config = dict(
    n_layer=13,
    d_model=448,
    n_head=7,
    n_kv_head=7,
    head_dim=64,
    d_mlp=1344,
    vocab_size=8192,
    activation='tanh_gelu',
    norm='layernorm',
    norm_place='pre',
    norm_eps=1e-05,
    positions='learned',
    qk_norm=False,
    attn_scale=0.125,
    bias='all',
    tie_embeddings=True,
    parallel_block=False,
    init='normal',
    init_std_qkv=0.0165,
    init_std_o=0.00323,
    init_std_up=0.0165,
    init_std_down=0.00323,
    optimizer='soap_variant',
    lr=0.00295,
    lr_mult_o=1.1,
    beta1=0.95,
    beta2=0.95,
    lr_head=0.00758,
    grad_clip=1.0,
    warmup_steps=200,
    schedule='wsd',
    decay_fraction=0.331,
    decay_shape='linear',
    final_lr_fraction=0.0,
    batch_tokens=65536,
    seq_len=1024,
    doc_mask=True,
    train_tokens=302600000,
    steps=4618,
    dataset='wikipedia_en',
)
Each number is 128 + 24 x the weight over its row's rms, rounded and kept within 0 to 255. Layers, rows and columns count from 0. The size above them is the row's rms in percent of the matrix's.

# layer 2 MLP up, 1344x448, rms 0.105, rows 211-259, columns 64-127
size [116 107 102  92  88 106  94 104  88  98  88 101 105 136 107  96 106 105 100 102  98 110  87 115  83  92 107  98 101  89 126 117  82 102 118  94 101 107  87 103  90 110 110 100  95  90  92 101  86]
[[137 133 153 151  99 142 104 115 136 146  71 140 130 116 110 161 118 139 121  93  81 176 111 165 120 118 127 144 157 119 141  93 103 158 163 137 133 138 145 123 154 143 134 112 134 147 144 143 133 103 133 138 104 139 127  98 128 146 117 124 136 146  94 139]
 [125 127  97 124 123 154  99 126 144 114 133 116 130 150 145 176  62 176 120 115 106 155 162 152 131 137 146 162 136  87 158 135 102 127 143 134 114 123 135 103 162 147 139  83  95 141  87 159 128 142 108 159 152 102  82  98 148 126 100 106 134 113 140 145]
 [141 158 113 134 121  99 148 117 119 163 115 170 153 182 129 132  75  88 141 137 150  95 116  99 165 145 122 126 129 117 145 101 144 139 108 120  91 154 133 127 128 124 162 127 160 126 134 101 155 151 138  92 118 114 127 150  27 130  72 165 102 115 106 107]
 [123 158  94 198 124 119 165  94 122 132 128 119 161 132 123 103 138 144 110 139 150 134  77 162 114 135 185  99 166  80  85 132  95 122  83 116  99 138  96 154 134 163 159 164 125 113 144 113 151 116 142 131 118 164 126 138 120 117 112 111  91 182  79 131]
 [121 119 155 125 145 120 113 128 114 128 151 142 148 116 177 123  83 127 142 131 130  88 109  88 176 163 126  88 128 148 128 121  85 112 139  98 147 114 121 163 135 141 104 117 119 138 125 144 138 141 141 119 123 112  97 157 133 143 106 157 134 160 110 149]
 [141 127 138 156 194 138 114 123 147 139 146 141 140 114 125  92 163 148 127 129 109  51 116 152  97 149 145 123 143 109 107 106 146 132  99 109 106 140 150 138 112 127 133 143 124 117  91 140 129 155 159 146 127 143 149 157 104 129 123  91 129 168 116 149]
 [128 145 125 147 152 156 147 116 103 128 130  85 116 167 135  92 137 112 120  89 123 136 140 163 164 112 113 135 143 119 133 159 152 127 133 132 125 163  97 120 132 102 121 147 136 141 162 163 117 130 152 169 147 170 142 141 125 113 130  77  92 137 141 107]
 [137 147 135  81  99 114 148  82  86 170 131 139 100 135 112 102 149 105 108 139 106 139 125 165 115  82 143 111 126 106 138 103 112 137 133  89  89 128 145 129 108 122 146 123 126 107 125 131 137 180 143  82 134 134 128 132 142 119 105 140 116 144 113 142]
 [143  92 139 170 120 111 155 155 127 134 134 185 141 139  97 106 145 159 153 140 106  63 115  96 126 124  98 132 101 109 138 106  92 109 151  90 116 151 123 127  78  98  89 139 101 111  83 147  89 164 124 174 103 121 174 108  95  89 108 104 124  83 126 138]
 [129 126 121 106 155 109  91 110 154 131 128 158 155 119 144 106 141 114 127 148 112 119 151 162 119 162 156 148 116 115 134 157 132 120 145 137 156 177 128 120 135 135 101 153 147 103 160 118 120 151 144 140 121 144 134 113 128 100 124 144 115 124  84 113]
 [173 125 122 110  72  88 134 111 105 100 123 166 119 143 136  88 123  96 169 115 103 142 118 147 124 135 154 160  85 124 144 103 163  67  95 152 105  91 155 112 163 163 103 158  90 138 113 141 116 150 129 161 107 111 142 117 137 111 142 143 145 113 111 137]
 [151 146 122  92 134 157 115 147 118 123 109 155 113 111 127 177 134 102 133  73 136  94 110 113 194 161 144 172 124 130 158 156 145 113 126 118 159 128 151 143 149 154 123 137 124 156 165 126 140 147 130 133 117 107 105 134 130 179  90  92 132 115 119  87]
 [136 126 141 150 137 106 168 123 134 153  98 130 109 113 163 121  98 158  92  69 126 105 136 172 160 123  84  93  98 175 138 119 121  95 137 111 119  73 159 150 115 143 161 102 133 133 123 157 102 176 149 134 125  96 138  92 122 131 146 118 124 139 110 107]
 [ 96 131 143 156 137 151 145 143 134 120 106 147 167 102 138 128 140 136 130 121  78 131 145 117 148 130 117 149 180 152 169 153 121 140 150 127 140 156 136 169 130 145 176 156 163 160 151 120 182  88  90 133 110 121  98  71  89  92 101 127  97 137  92 143]
 [134 125 117 121 173 167  94 138 113 105  79 146 132 132 129 137  85 154 125 172 121 166 167 107 138 130 159 102 136 134 108 119 168 140  89 150 147 130 136 106 160 153 115 120 106 120 158  86 152 102 152 102 167  83 127 112  99 120  62 149 104 101  94 129]
 [135 117 123 143 125  93 149 140 102 144 146 182 106 112 157 136 121  69 132  86 129 169 152 124 166 120 117 128 105 141 132 123 122  95  60  88 113 137 101  76 187 125 153 134 142 100 130 142 130 151 101 143 134 100  91 128 143 104 109  98 142 137 114 119]
 [111 121 144 146 134 121 176 125 159 128 137 122 143 120 178 108 124 126 122 127 174 168 173 105 131 115  97 132 160 101 185 138 100  89 107  99 150 116  97 150 128 146 140 158  92 140 111 101 133 131 163  93 113 148 107 146 146 160 144 107 110 124 118 151]
 [161 129 165 125  94 126 134 144 167 134 121 100 149 210 184 108 146 153 168 153 145 164 127 135 105 100 125 139 145 154 150 144 148 134 122  95 119 116 145 151 170 158 150 116 162 107 111 133 112 169 133 108 136 167 149 159 147  98 156 141 169 104 151 146]
 [125  77 102 147  91 103 147 132 145 135  64 131 168 131 147 174 119 100 141 161 110 123 137  86 160 142 105 138 157 138 131 128 136 123 165 134 100 179 115 113 110 143 113 121 146  97  99 127 143 152  91  92 157  66  95 128 146 123 129 133 145  99 140 154]
 [125 127 145 184 186 162 117 144 151 138 122 167 131 130 142 129 161 161 100 112 164 152 158 144 152 137 117 116 142 116  87 124 130 116 122 138 138 166 146 154 144 124 166 129 132 145 144 150 146 112 134 131 175 162 114 122 140 105 160 134 126 137 107 138]
 [115 143 145 133 102 134 127 145 142  84 116  84 143  95 146 115 134  91 119 129 115 109 138 167 152 129 136 124  95 145 132 120 116 129 108  98 154 172 144 125 137 172 119 149 158 131 106 117 112 124 118 140 173 136 109 117 116 156 144  96 139 131  99 116]
 [171 139 123 133 133 169 152 121 118 171 137  93 114 146 132 156 127 144 136 116 120 138  95 136 147 131 122 158 150 168 133  92  98 140 102  83 112 126 149 135 131  96 154 151 169 114 142 100 147 140 139 110 127 126 115 107 152 133  98 140 159 152 116 154]
 [149  73 129 118 100 166 147 132 143 136 134 107 186 112 102 124 121 188 143 107 155  88 137 177 100 135 133 142 112 113  97 170 100 118 126 125 131 136 121 167 161 177 105 135 116 139 153 108  96  78 149 147 154 112 156 162 125 122  95 128 127 159 118 125]
 [106 128 139 133 121 123 129 101  71 122 126 115  83 120 145 161  96 147 109 141 138 103 146 108 112 115 132 110 153  88 138  94 118 124 132  87 138 109 139 114 132 129 130  99  90  96 118 155  96 107 151 146 143  99 116 108 128 135 117 135 135 134 136 131]
 [116 153 114 140 152 157 118  89 140 126 152 142  94 111 170  96 117 152 103 117  83 121  91 151 153 138 102 142 147 137 147 153 103 123  85 126 118 160 131 107 171 152 110 177 101 118 138 106 142 136 135 117 104 117 146 129 145 116 118 122 126 156 133  86]
 [120 108 104 128 153 145 165 102 125 149 107 146  78 143 114 122 118  83 180 125 135  99 132 151 132 141 199 152 138 125 136 131  81 128 196  92 138 141 139 110  98 133 146 120 101 167 144 103 146 117 156 134 149 151 144 109 163 105 130 124  98  83 130 102]
 [125 119 122 148 130 164 166 133 111  92 135 120  99 126 132  92 123 101 105 136 115 169  96 172 149  94 111 135 163 146 146  81 111 132 119 116 118 128 120 119 162 120 162 165 150 110 146 156 134 145  74 129 165 136  73 102 144 152  80 111 154 128 131  97]
 [173  95 113 136  92 140 134  96 126 144 147  81 159 139 136 104 101 128 153 112 126 118 129 135 147 172 138 115 138 121 116 126 144  88 127 136 115 131 119 129 142 160  90 114 162 144 119 140 103 108 157 118 150 120 131 116 116 174 148  97  81 129 104 127]
 [174 179 153 163 167 112 113 103 123  80  78 164 117 155 159 178  99 120 124 109 132 122 115 166 136 158  84 148 153 168 144 152 150 164 100 121 176 109 154  75 109 151 114 104 166  90 138 118 123 145 127 146 132 127 117 158  96  97  92 137 142 172 121 129]
 [134  67 123 109 128 139 165 138 128 118 106 184 139 116  94  97 131 153 150 112 103 164 126 126 143 107 136 114  97  99 123 134  73 144 140 142  95 139 168 135 130 110 119  98 160 123  80 145 112 139 116  98 112 110 130  88 127 146 120  75 127 127 121  95]
 [131 115 143 109 183 149 117 127 130 148 121 140 129 111 147 149 101 138 138 121 138 120 107 107 166 138 141 118 126 136 132 114 123 126 130  92 110 134 113 145 137 134 202 132 107 119 150 147 142 149  88 149 124 154 136  97 140 148 118 114 131 204 150 109]
 [142 140 153 128 205 129 115 110 124 105  74 122 110 162 137 164  86 159 154 171 116 115 118  91 135  87 162  96 119 117 133  88 137 112 131 137  86  94 121 124 133 162 157 157 114 120 138 109 156 113 164  96 107 119 118  83 103 123 128 120 134 116 124 149]
 [107 119 148 119 136 112 124 143 110 133 114 114  88 127 141 135 108  83 100 149 119 143  84 106 121 117  86 114 164 115 131 125 123 110 124 136 105 136 138 106 122 129 152 169  99 124 110  96 122 198 114 138 133 149  94  88 139  94 116 158 127 136  77 133]
 [158 117 114 109  87 109  89 141 111 119 161 117 135 170 153 128 151 138 107 139 126 108 117 119  99 144 165 120  89 125 105 160 126 123 129 129 102 115 129  81 125 143 111 142 147 124 127  94 147 144 145 135 123 109 114 178 109 188 118 142 114 147 142 141]
 [154 121 110 182 128 132 130 127 117 114  93 108 144 114  96 136 130 118 158 140 125 124 146 138 135 129 165 144 154 107 151 124  79 124 111 171 140 109  79 131 110 105 151 157  98 117 113  93 134  98 119 156 113 152 125 126 145 152 129 130 115 129  97 161]
 [125 170  87  91 104 135 136 140 147 138 135 152 107 126 124 121 125 129  76 111  69 187 133 168 120 115 150 133 124  91 170 149 121 148 126 190  84  89 141 127 131 104 122 127 112 110 174 123 130 111 159 164 100  86  95 147  80 183 115 134 140 126 148  90]
 [122 139  86 125 144 131 142 135 170 104 145 133 163 156 133 115 117 135 121 146 183  99 144 131  94 104  75 141 145 140 135 115 175 134  82 146 141 121 153 129 123 144 126 151 111 122 133 119  98 142 162 125 166 141  89 139 139 132 127 110 170  97 135 115]
 [176 139  99 146 141  92 133 163 160  80 119 175 115 158 172 131 112  95 180  96 125 105 131 147  99  77 142 116 113 145 129 108 105 153 110 102 144 106 118 149 114 149 168  71  91 124 118 157 141 133 119 155 175 125 121 116 138 158 126 128 139 131 171 126]
 [130 146 118 117 155 112 109 148 158 112 156 128 120 136 140 155 134 102 111 123 170 103 101  91  91 128 129 135 162 148 125 109 141 152 153 159 142 130 126 151 115 120 140 129 143 140 100  97 144 104 109 124 120 103 125 146 103 128 149 102 136 121 184  96]
 [101 141 141  69 129 129 122 152 128 166 153 173 128 116 146 124 134  97 109 122 162 140 152 102 138 111 140 138  91 114 128 100 174 154 125 116 165 127 178 104 127 128 143 136 126  94 142 127 138 152 132 144 142 136 133 118  95 120 112 164 139 157 129 117]
 [ 92 105 145 160 144 115 127 146 140 138 143 122 136 128 140 128 127 112 165 112 150 105 127 115 162 170 113 126 138 140 121 149 119 152  83 148 105 109 147 124 106 147 116 108 108 138  89  97 124  75 165 120 103 121 182 111 172 105 131 103 132 124 156 114]
 [143 134 100 104 156 150 123 140 133 133 110 105 149 189 120 128 122 150  96 151 148 105 113 139 149 154 130 133 152 113 160 159 123 108 109  88 109  97 152 121 130 119 152 120 150 137 170 125  87 127 129 137 173  70 122 160 143 156 148 152 128 122 198 119]
 [139 110  88 147 124 160 142 133  72 103 117 114 148 106 111 126 137 178  65 125 108 104  85 155 127 135 114 141  92 113 127 140  82 151 159 124 130 141 102 135 160 181 118 124 151 141 102 116 119 131 152  86 157 109 113 110  76  79 104 128 112 114 121 136]
 [127  78 111 122  83 125 111 157 141  74  80 118 112 128 157 108 100  90 162  91 122 159  67 161 109 135 157 118 121 157 182 134 118 153 114 156 134 161 131 127 150 131 149 113 118 123 124 150 125 130 113 124 159 144 130 177 118 110 133 136 130 160 132 136]
 [143 124 128 146  77 158  99 134 174 159 118  92  96 131 130 120  95 109 146 106  80 144  96 149 117 145 134  72 160 152 127 125 120 125 138 158 137 144 172 124 148 155 158 186 146 129 133 134 115 108 117 133 177 144 151 136 187 137 154 137 134 118 120 132]
 [106 126 153 119 157 140 108  99 103 101 107 114 111 129 147 110 104 111  97 108 181 138  90 129 101 103 143 151 123  91 153 138 134 184 151  94 169 208 135 152 147 134 103 124 114 137 138 167 155  96 103 130 137 138  93  75 123 115 130 155 196 140 150 135]
 [129 137 153 110 144 139 112  65  86 178 145  56 102 156 134 133 128  84 138 120 114 139 106 131 104  99 117  97 136  91 177 139 102 134 175 115 130 124 162 107 130 104 128 145 144  85 120  94 151 141 150 114 142 159 103 138 109 115 122  82  92 133  81 122]
 [147 135  96 151 110 171 163 183 123 134  86 162 139 115 128 156 131 150 163 154 141 126 160 143 159 124 112 106 151 135 137 121 119  90 152 120 167 135 102 140 169 139 145 152 120 110 132 109 161 112  69 130 135 147 126 122 112 138 171 121 150 137  97 149]
 [112 132 137 137 139 104 193 116 102  73 120 128 141  94 132 149 115 127 139 146 145 127 121 100 134 155 106 126 140 104 132 137 132 136 166 133 131 212  95 139 154 155  95  93 115 118 100 108 124 133 130 128 166 120  92 141 107 138 115 104 123 126 124 115]]